Weights of a small GPT-style language model, trained from scratch on English Wikipedia.
Size: 10 layers, 7 heads of 64, MLP 1344 GeGLU, 54.8M parameters.
Each number is 128 + 32 x the weight over its row's rms, rounded and kept within 0 to 255. Layers, rows and columns count from 0. Numbers have three digits each. The size before them is the row's rms in percent of the matrix's.

# layer 2 attention key, 448x448, rms 0.144, rows 59-63, columns 0-223
099:128142123131118124135146149127080117129139116112129154159128131146079149138143165149129131176121096036107061142159081100146110096146135133131156134102124193189119105170122093190110179182095163061088110073126135092125120148207145157111128089157117095112112153129098115106154113150133153137147153146166160121133136103162088054135137091149123139077107141155124121115122147119159106104132131138122069134053137100152133137134139176134131117087097110206138147128126095161136138155090098123175144182152114121144163135154108112179162060107134097093203105116044129180139111145154143172158163153101111136120168153140154135053140172160093164153195115161191145115137124115137186059093
096:115145129190106126134099100127110127115162140149090109130093169122120166122143160129158114133119155166149129170115122123126135111090130136139179133135124187176117186096144114139107122112105131096158178137153124085096135110123101025079135174078113122095127124143098121175151152090130130161111130140085085120127117101104166171201111134142133162110169140137117136178165159124114095139159186135067197099186155137158094132155074129190121177183105154115086110107103150166155167153143189114126129179114182187146063129146155160222160129189120069152142140120093127150091141119086177110078173169154143147122138160129107089163137140136177121161090141134138159177100120126139141100154
095:185165177134111143172123161111063125107158108106102161133131080129151167135141095078155149136107075156079113119106161121192038114110156175070114098162094120101144152090119106183185125080119119149123145072193148136207097117099108110105086102142046159111132112140083129128158102101176165133153064092134149108151100116142086103116095146124094149156160088174110100087146123103131173094074160113113130071177123137068121073172135130154126096082087017120149105148138163115123098085063038113112185135174168130079129155128104121093084174150169132135145084188122148089132072093151155114153119116142105068140145109151168148117190047130079132149134107144083139139097106085126090148129
097:168099151121120162078108136145126181151085129149132131138094153128091119215108187127164113118156171155140086170178083128125180106082095026194124092068128186244131089156131155131127160159127160131126117151132163160102143130149146144149169155138164132108115156138139134161148087129121127094097141069182112191130194104120172107140185154123095143144137144120128049123116199114139150136113092106140080146083103200190152140173062098128173066142159131156151167109142156101075119152115114106146106088104123186164159159104066163126136112108137141112147160123138136074131130124093116121093070124124057184125067132143129088168118153139114151107129125141073124166116115096140111103141
096:081133071183189144128125082138099103124062153091094101097069112127082133122084093099098128104161109101181113099171133150107128110139142133092125132109134127092108165137108164143142104111082171091074115142093116100119117135134067111092061124130149144100061109149139168141082105149127118142098159165095031141057139113170115122142143145110127163150125133109122154126105131108049172171119081106156029076121174105110158137132110042122131131088116134101104116094117212166079169103098109146163110127153159205116118168080104152114120133130083123156087157154153136108124146132070147088098159120118131176131154108078114140182122101095110106109149130169073143188159124160144070117111
# layer 2 attention query, 448x448, rms 0.15, rows 60-63, columns 0-223
096:173108083162073135149177107155114190094201175093103151094145086153123097179128113156057161119078080162182086105187088117080167056185171148139140101171161132113052091112091116111109154124133104151102114165184153185116132165185144071123133115185097073125174149127118102082069122138156157071123113110203146107095115147157142146106103116126165065075108134141104136066127103146109130148130137135139090121077136169148139137157071123105117161159100082133178146185108154105122133156100173080110120139149129103104159131090119132140152159197093108165138131106138113117191128153147170093151144089128125112113117124122182154080147081205134155086134153144172144126125143108127066142109
101:122146161187061088076109187140103116104097137122188092116147159129163161146161137103145135133072174096186102104094131106171161121029080086118113110156092101146157180170104150147160123103145152090163156113131073147061162084136144174071145141104142115097138153105134095141119068173074135185163127121085120142149183162150112130088096125174145116156156171126117118150150111093094147111167093084185120098161089125106116116088086126087097092127110124115094139171173150147113202142127090166145163114154158115166114104130180098121113127167166139099143118156099200133124113147126061169098157142108094128116116137160086142133158129106136131109133135110156144146109160162189066140137
099:106126127103187200124133117098128069182155146116143157097149160122116117129087115148138133150054107092132099117110159125163092173188125111092092086200148096156143123139110086118120117128122134115152171068123096093164101176088163133148109124133079152134140093134148132099058118146127080139079153096058127138123100134172076114080108120066131113193060066141202099142079093169229103161140162078080117156108105121095053117124106120122123153102120067084156085116113085121137048123120111134162175101142129130105061189095123182175122157126150157101084104121088095127127144158143223156070178172166137080101128130096115094103147154108046065136151116132097176191155128112090110127131
100:141125166144110144121152170146107116096084171164160161162153135100062133205111112187121118174093098086142153144161122141127103162082151127143151104106153073174119104089070117097149124099086114124083065127067128206181145167090184101168128187131126159105126108139187158139155068072099107157104112092118165125180150158155156134122075092079112170132090136098134115141116096171125039162105137171112115158178104160166070137175136146109128112145128105121158148172146125032082129179139124123123123135135151096127100167134146072131081108089110121074128082121117088151136106062120171126147140083151112163106153149100159137120122120162083109128164131105091125106151154145171135127086
# layer 2 attention value, 448x448, rms 0.167, rows 0-9, columns 0-223
100:085131136135137115079176109188074128130162111119115090164148143054118095069069187101126111123105132145171148174098155146107153107099134062156152144082139160190134140071153131077124118121120209157140135159135079145112178107125131100106140135171093145177174123130118112147154161184111092142149128150196105144140132158137153106152097095169134100078144154121162133149138163096154131097074173093139136176104059171120115138187160105112170146109128134147152103114178098147153119152134136122122084143153156145164124101120180132134133152147134160152168091158154089150112153155146118117102172143115179151109168128072098100144099041111133121196173175139142095152087077145119107150099
094:182124112138154117143081101126119085196114080097138153136128107103158105115089085114220099104124143177120204120186164096093093143147117128094095158056140109153116016142120054162147135123127132177141138117127122133133083130158104118149094120145114127154192130118059166094117058157141169102091161104113131089102132105086148162109097168112141127069099187155142128177149062156113090142198051134120088174095108147090130154184143055095147129112178117113138104167094181140154137158142131103063132132145128139120081114094101102094111136128133169111108098095104057140078161107128083135178085117131108153133095127131140102164122117113099154145066123119145147141133170175103058115102
092:098113094078096085127090113118122127109077129162108157143130125117116097171111098109110060119157119118078167098150094138147160106178138112079162111115148101147139189117159146139115177186122150143115166129086171114194156111156113194131180106119119154120163148178124165131155118126160096152160144164074134098122156084131140146090121107130148127108131180148111120147155154151100105070098180109088153074105124141123171152187124157166087131095182178132130116092128146137125127091189132159140125166142143132077154145126156126127155076151174134166114191182147130143157124137119099119115127144168163200118155176090104108188126108066154142126122165137131158169092145172110150143151
098:145098115133149135069085119145086140112126062127130184181129101100090112138159068135131191149108109189103143114142113166117107052094150171120151124119123147142121096116158128126101150140124170143164116146155164078117114147119169127095167102059160140150117156154133132119103090153172096159129113146169146169154171107146107123159155120147113149082113127144097131092141096096183130136134111130048081128101098072073167128098105125121065092145106066160141165080166123142117072197130153070101127199095154161129132144145125144114111089156136173135148167140167110113148106120136105113138108151147163162103182142127109138093177156125076145107112155142140142106102144134143132090122
104:177126128102126090126100077166060107137111081120044157104119133103135086119131131087174120068154127166165141113144198144239134111154104112104077125161138121109157160194136160088091162112116104129179086123096078111149060167096156134097130142090134131121095144122051149137182095090137070140107140152176104115129161169130119131167112125122109150110081095162140180143125166176158065095062179101078119186095038088146128177066093106184157051142110055155159096115113111140147165112126139097119100089071136136108104149127160098131162111129104082120106126088112095144122072140165110124159150139146110134128152148040126138091128164114085100183175126118113170128122152192104146102097
094:097153104146142126077094113143129083173097109163123105181136124121142157132148122090115149096149162134119120129161142148149092181056134133136123129151109091136069094112152132065148105128098093167165130151114153182152121142091151121146178080154141152086134134113114077115085103113091172143112081066090173125158145188076113124103118110105122126125144115117110131138106125104160062155141084166171130127091136104116126105171123096063086085169086137127199119116164182143153160131150140071032155132194166130111147140074145138186133166134144148156163158218166121132125253130151136128135145104111127134148167155110161076152107106161044121113106199193186182116157127127126144142150
096:077128130130099125092165134130063123131195121147128104121104129181130102143163069138104116056107158140098137111195078119169113098161031082083108151165171162145086075144113128141109142164140140117123110092142144165125144153105191152153134136175091124123133098141075125188091163111119083124148133101128143102112157107169149166111144123115076094153137144131076140137201079114128096186092141156137167112119127114135100075169021168070153082096136168081155117154130098138102160161144126106108100129103125143137093146137122164118085134084129105136114146105078055135140123130054091083139172156078037096126172102182097134099156154136088115126111133161126164088183124150162115141144
098:162164195120140074086110116139118160109135102145167147125126123096152159126087156091117110112116152120100110167116113191116211143121106139114168113133125137119160169133159148128146102150101127129126129063052132159183134179152152154126085105124130141160063107100165145154140101107123175100136062119124088153109094141146144164184151064089057114056192183144097180117140110111148150154190102157108130152156110095132124130110139131107127128127135095144197141165209176088063099093118098133120137112160161160086114151098105103106095036197107161157118174106144134115155119139157102187087164146150069090133135118152099098128124132205089177095159095103197167183147083175086157065140
098:152124127138101092191180168115117114133149062175146131146130110168130132100102109131132150111048126113150167136130096142044086077074076173095156172106161201129077097155106167107108149153096129129170080080099143169130120083133122157111128173176120127150109167116091127098040129121110121081123121108111101050144071127152085095103076199176196112171144112122153177116081135140098105150115117140162147125108155094156087130125110137107116146103113127131111128144183136156096129081119119140130100138059119090141158137145199086167133132092129127106169092074132068083131131130105095154102170090163084096166122156135165124090159077125162112136108102165138086130075082115142183075130
098:111118121072149120129086176147140097149139135142172171186157101185168168105087125074229124114121157154210133092151177129157157154101130161130138148139115142141155104123190130120141140128089135138116145152122028152101125126136120149098135183084178091101117092059138171099211141198170121079192117096093085178150105144135082131157138133112162143108123074120190082126104161107091117162050131169070075157099180163128137091170103089182145172130133049132148101119095142108170105079127205128079122177073119055125176157080129102089173120178148140148204095199121152150142154153108160081123143084138161091103096098136154105133098166151159145146187123110116138152087148192089147125135
# layer 2 attention output (transposed), 448x448, rms 0.214, rows 0-9, columns 0-223
101:132061141120114127144123120159060120157135067084204155151154140154159076133131139220163131138164131153142116115172139119131140128102070181138189130127155150122119118230107151160079158151166133181166095100146083179125192248134123092165142140135173083129161184136108129134086087130105146103185133154143144107178099152102174146124115100155115121122133076147132091096153100147153195148138042146133112114169138142141154142145103143110098181173137067104087166165093130137106073119171184114142140116173100101115155118106134170105116100171138139177114139077118113147162112120145155116124119145109114122104108119173125132101162149156128115095083116117120100107107126148113146106167
094:125112122037088156120101129082125173136130139112165165101075122090078102099136179098115100169131181159120089139071087099088133097175205160118096104142120205139145082137126110145136087119078187074118164174109130156134125115071196101135135180161145117170084134094179125114131079106162113088155125171095111133066166143053143113135108152040197100159068139115165095095142151143139123088175118165173116094143129111097120148106113155208120156175094078152167130148174101115153125128151082115166064122051091138140136129140082095170135090177113077146119129161185095186084152144168115161157137103092168103201121110116136177102144097118170126148128146178062098098085120131145111183126
093:044111136109162169085148202187126104157082117141105130142148173092147092106206136098135147086092129213149145129106163129129123152108130158145161163161091157173085103108093182073121137110148133117142079084161130098065193146127151123070126152129093087099078123153106160125100139120122106155121145105145086093169113114147192118148110174145135180121196080110157147131077118145123143202120055156108128199082191145203153130136092103133152104145084109138117139116177108153062139157152136144095153120134044103131164167133100125055136088111187101108130119117173118086222115157175164124156162063135186144162095123150158092116174119157147115135148121098136166074157106105141070121173
096:152099133099136090110158164173175155160124166151180100119129073155101130119162152139128070096172105183168154109088038110078139199174130123119172117141157164147075111137063094139124155150095094131143136198134164130119166162114050133051160115156135131138117127107176122126104114140130125162162137099167122121095112130143126125114116132172125029094126101134130102140111185159156111135097098034134094132131124158173099149166143137165155079131173160141127167186099194114142194104154151129117117104074086136114142170158112138138141119143143119208141100171159079088099191172124237159094085018115075110150088083122126106133142147111135110146105153124123116131184140119101110143110
104:079121151143153153133107072120111115133161141127122061123111050149154176108150164070137094154107133172129173160146127140148105080182093086117109108096126075163143131164097162176098091183132169115158141130103111110142126173173121171110156121139118157083130125083183103101197215225069104173177088093138143091144157137154166112161185084068114152096124163074138114113118129073126133120114097108077096083179100106169098101160121155161110097114165140104166126088151129149114072121111076188123116141158129219091169113162078149130122127161148168107118104132091134118129167119126086160137174105141132113160078113173152131164098123107146041119114160143190090083106151131098130100207
094:140122156116108113151165138145051189106122174089142167133119144066155128169152138081137089170119078132196102100136137091139193172095142170118180098107143198207074175112145173147056145154186129168170091154145201147116167092119119119088172193148201135185118121113100135098158115138150104091103155186123190080126164102123142117106103111127101094127186135137128116093072172107139090111133135104176177162153134126133084142129134157168113130076066162090129110152107072131096138134123081098136117107103099127111131115184184122127165065127140163084136088096110127149091146117148135136161129143130091118146044158154106176080098115142130150129096106104138081113125100141162111129130
096:159105135118099114095079122094117124123068119138151132076114107091156121081114093189110148166105123042118148122146112111057108163105206127088162133133124101121143205155103149074156105138141134119154108116124131071144140138167096119049180093134049122108138165162184121113069112172110181097111210160118098172116096098145142193141127098108113184151100169186125070133101129128103102104190177148158119070160117160141120111080112088204126153162130135132120163117100178098170130160129111119119097059071192140134104164120122107128141104086142147062188084171117121153166135113146130152136145144155130147086129178151154138106073099114122123111203104052160076124118137123102105136162
097:123088125194104164124172169115091084149115141094125119126128165139123112147136184110106167161149109123131133089148117102187099110121165107151136140183117134116191080193106153150085126113175156149124106141167129082134093138152052110138139141107128187124119134090059057123094096064158106137125129148191114129087155082176169088118104120106122076123165103086124085173050153154116147089105140119115116152122116128116072139165145139141142146145119190110106147135070165112102129163145090090118137123116140147147107163093173171148132147168160143071165083121085116090128191119170185137136123101132103112069108116089117123128134133119152163158154145070099122133128136095115119088136
099:138099180128145132153146145131126204152105111177066139120123109111136150152129107097088110064141092108201146164136115120153165083163176073121111106191114146158122129155181118132154101137115132190120105190027091094145125150088117084105107140147122108097073137164157110156153083125052129178072165149134120164170096076071165150104126086074124157156124182107101106123126140151143082150101152185120129111122104157174167111122102116100108104134149130165143142068090119118077115165129139139132068164105108128132123145126095183161176104204119204100117138123107144146151087136118139076127155170127136159060099073117119161181131168125120122063130133081092115157127153128101159156168
097:078169120124122124133081114118109109148157127110114161099119113182155103142124144129072115181132128182126118162169085118141172129133087105102105163133137127148115181096119149075099084168118075140179166139156160144175107118086149120133121077064191140153128134115112132098196161149148105130172107124122175160129175112142137074166108154151060075100104132128131096073075122141092169127065088112075128136180071098136149101144167194144110174147126081175167161132177163137182086148172126179176106106163082131137104164118094163129173170145140110097141173117131166147053090156133134156117132077112086173155122160139104179155124106077119166129090118098137101111166105131169100077135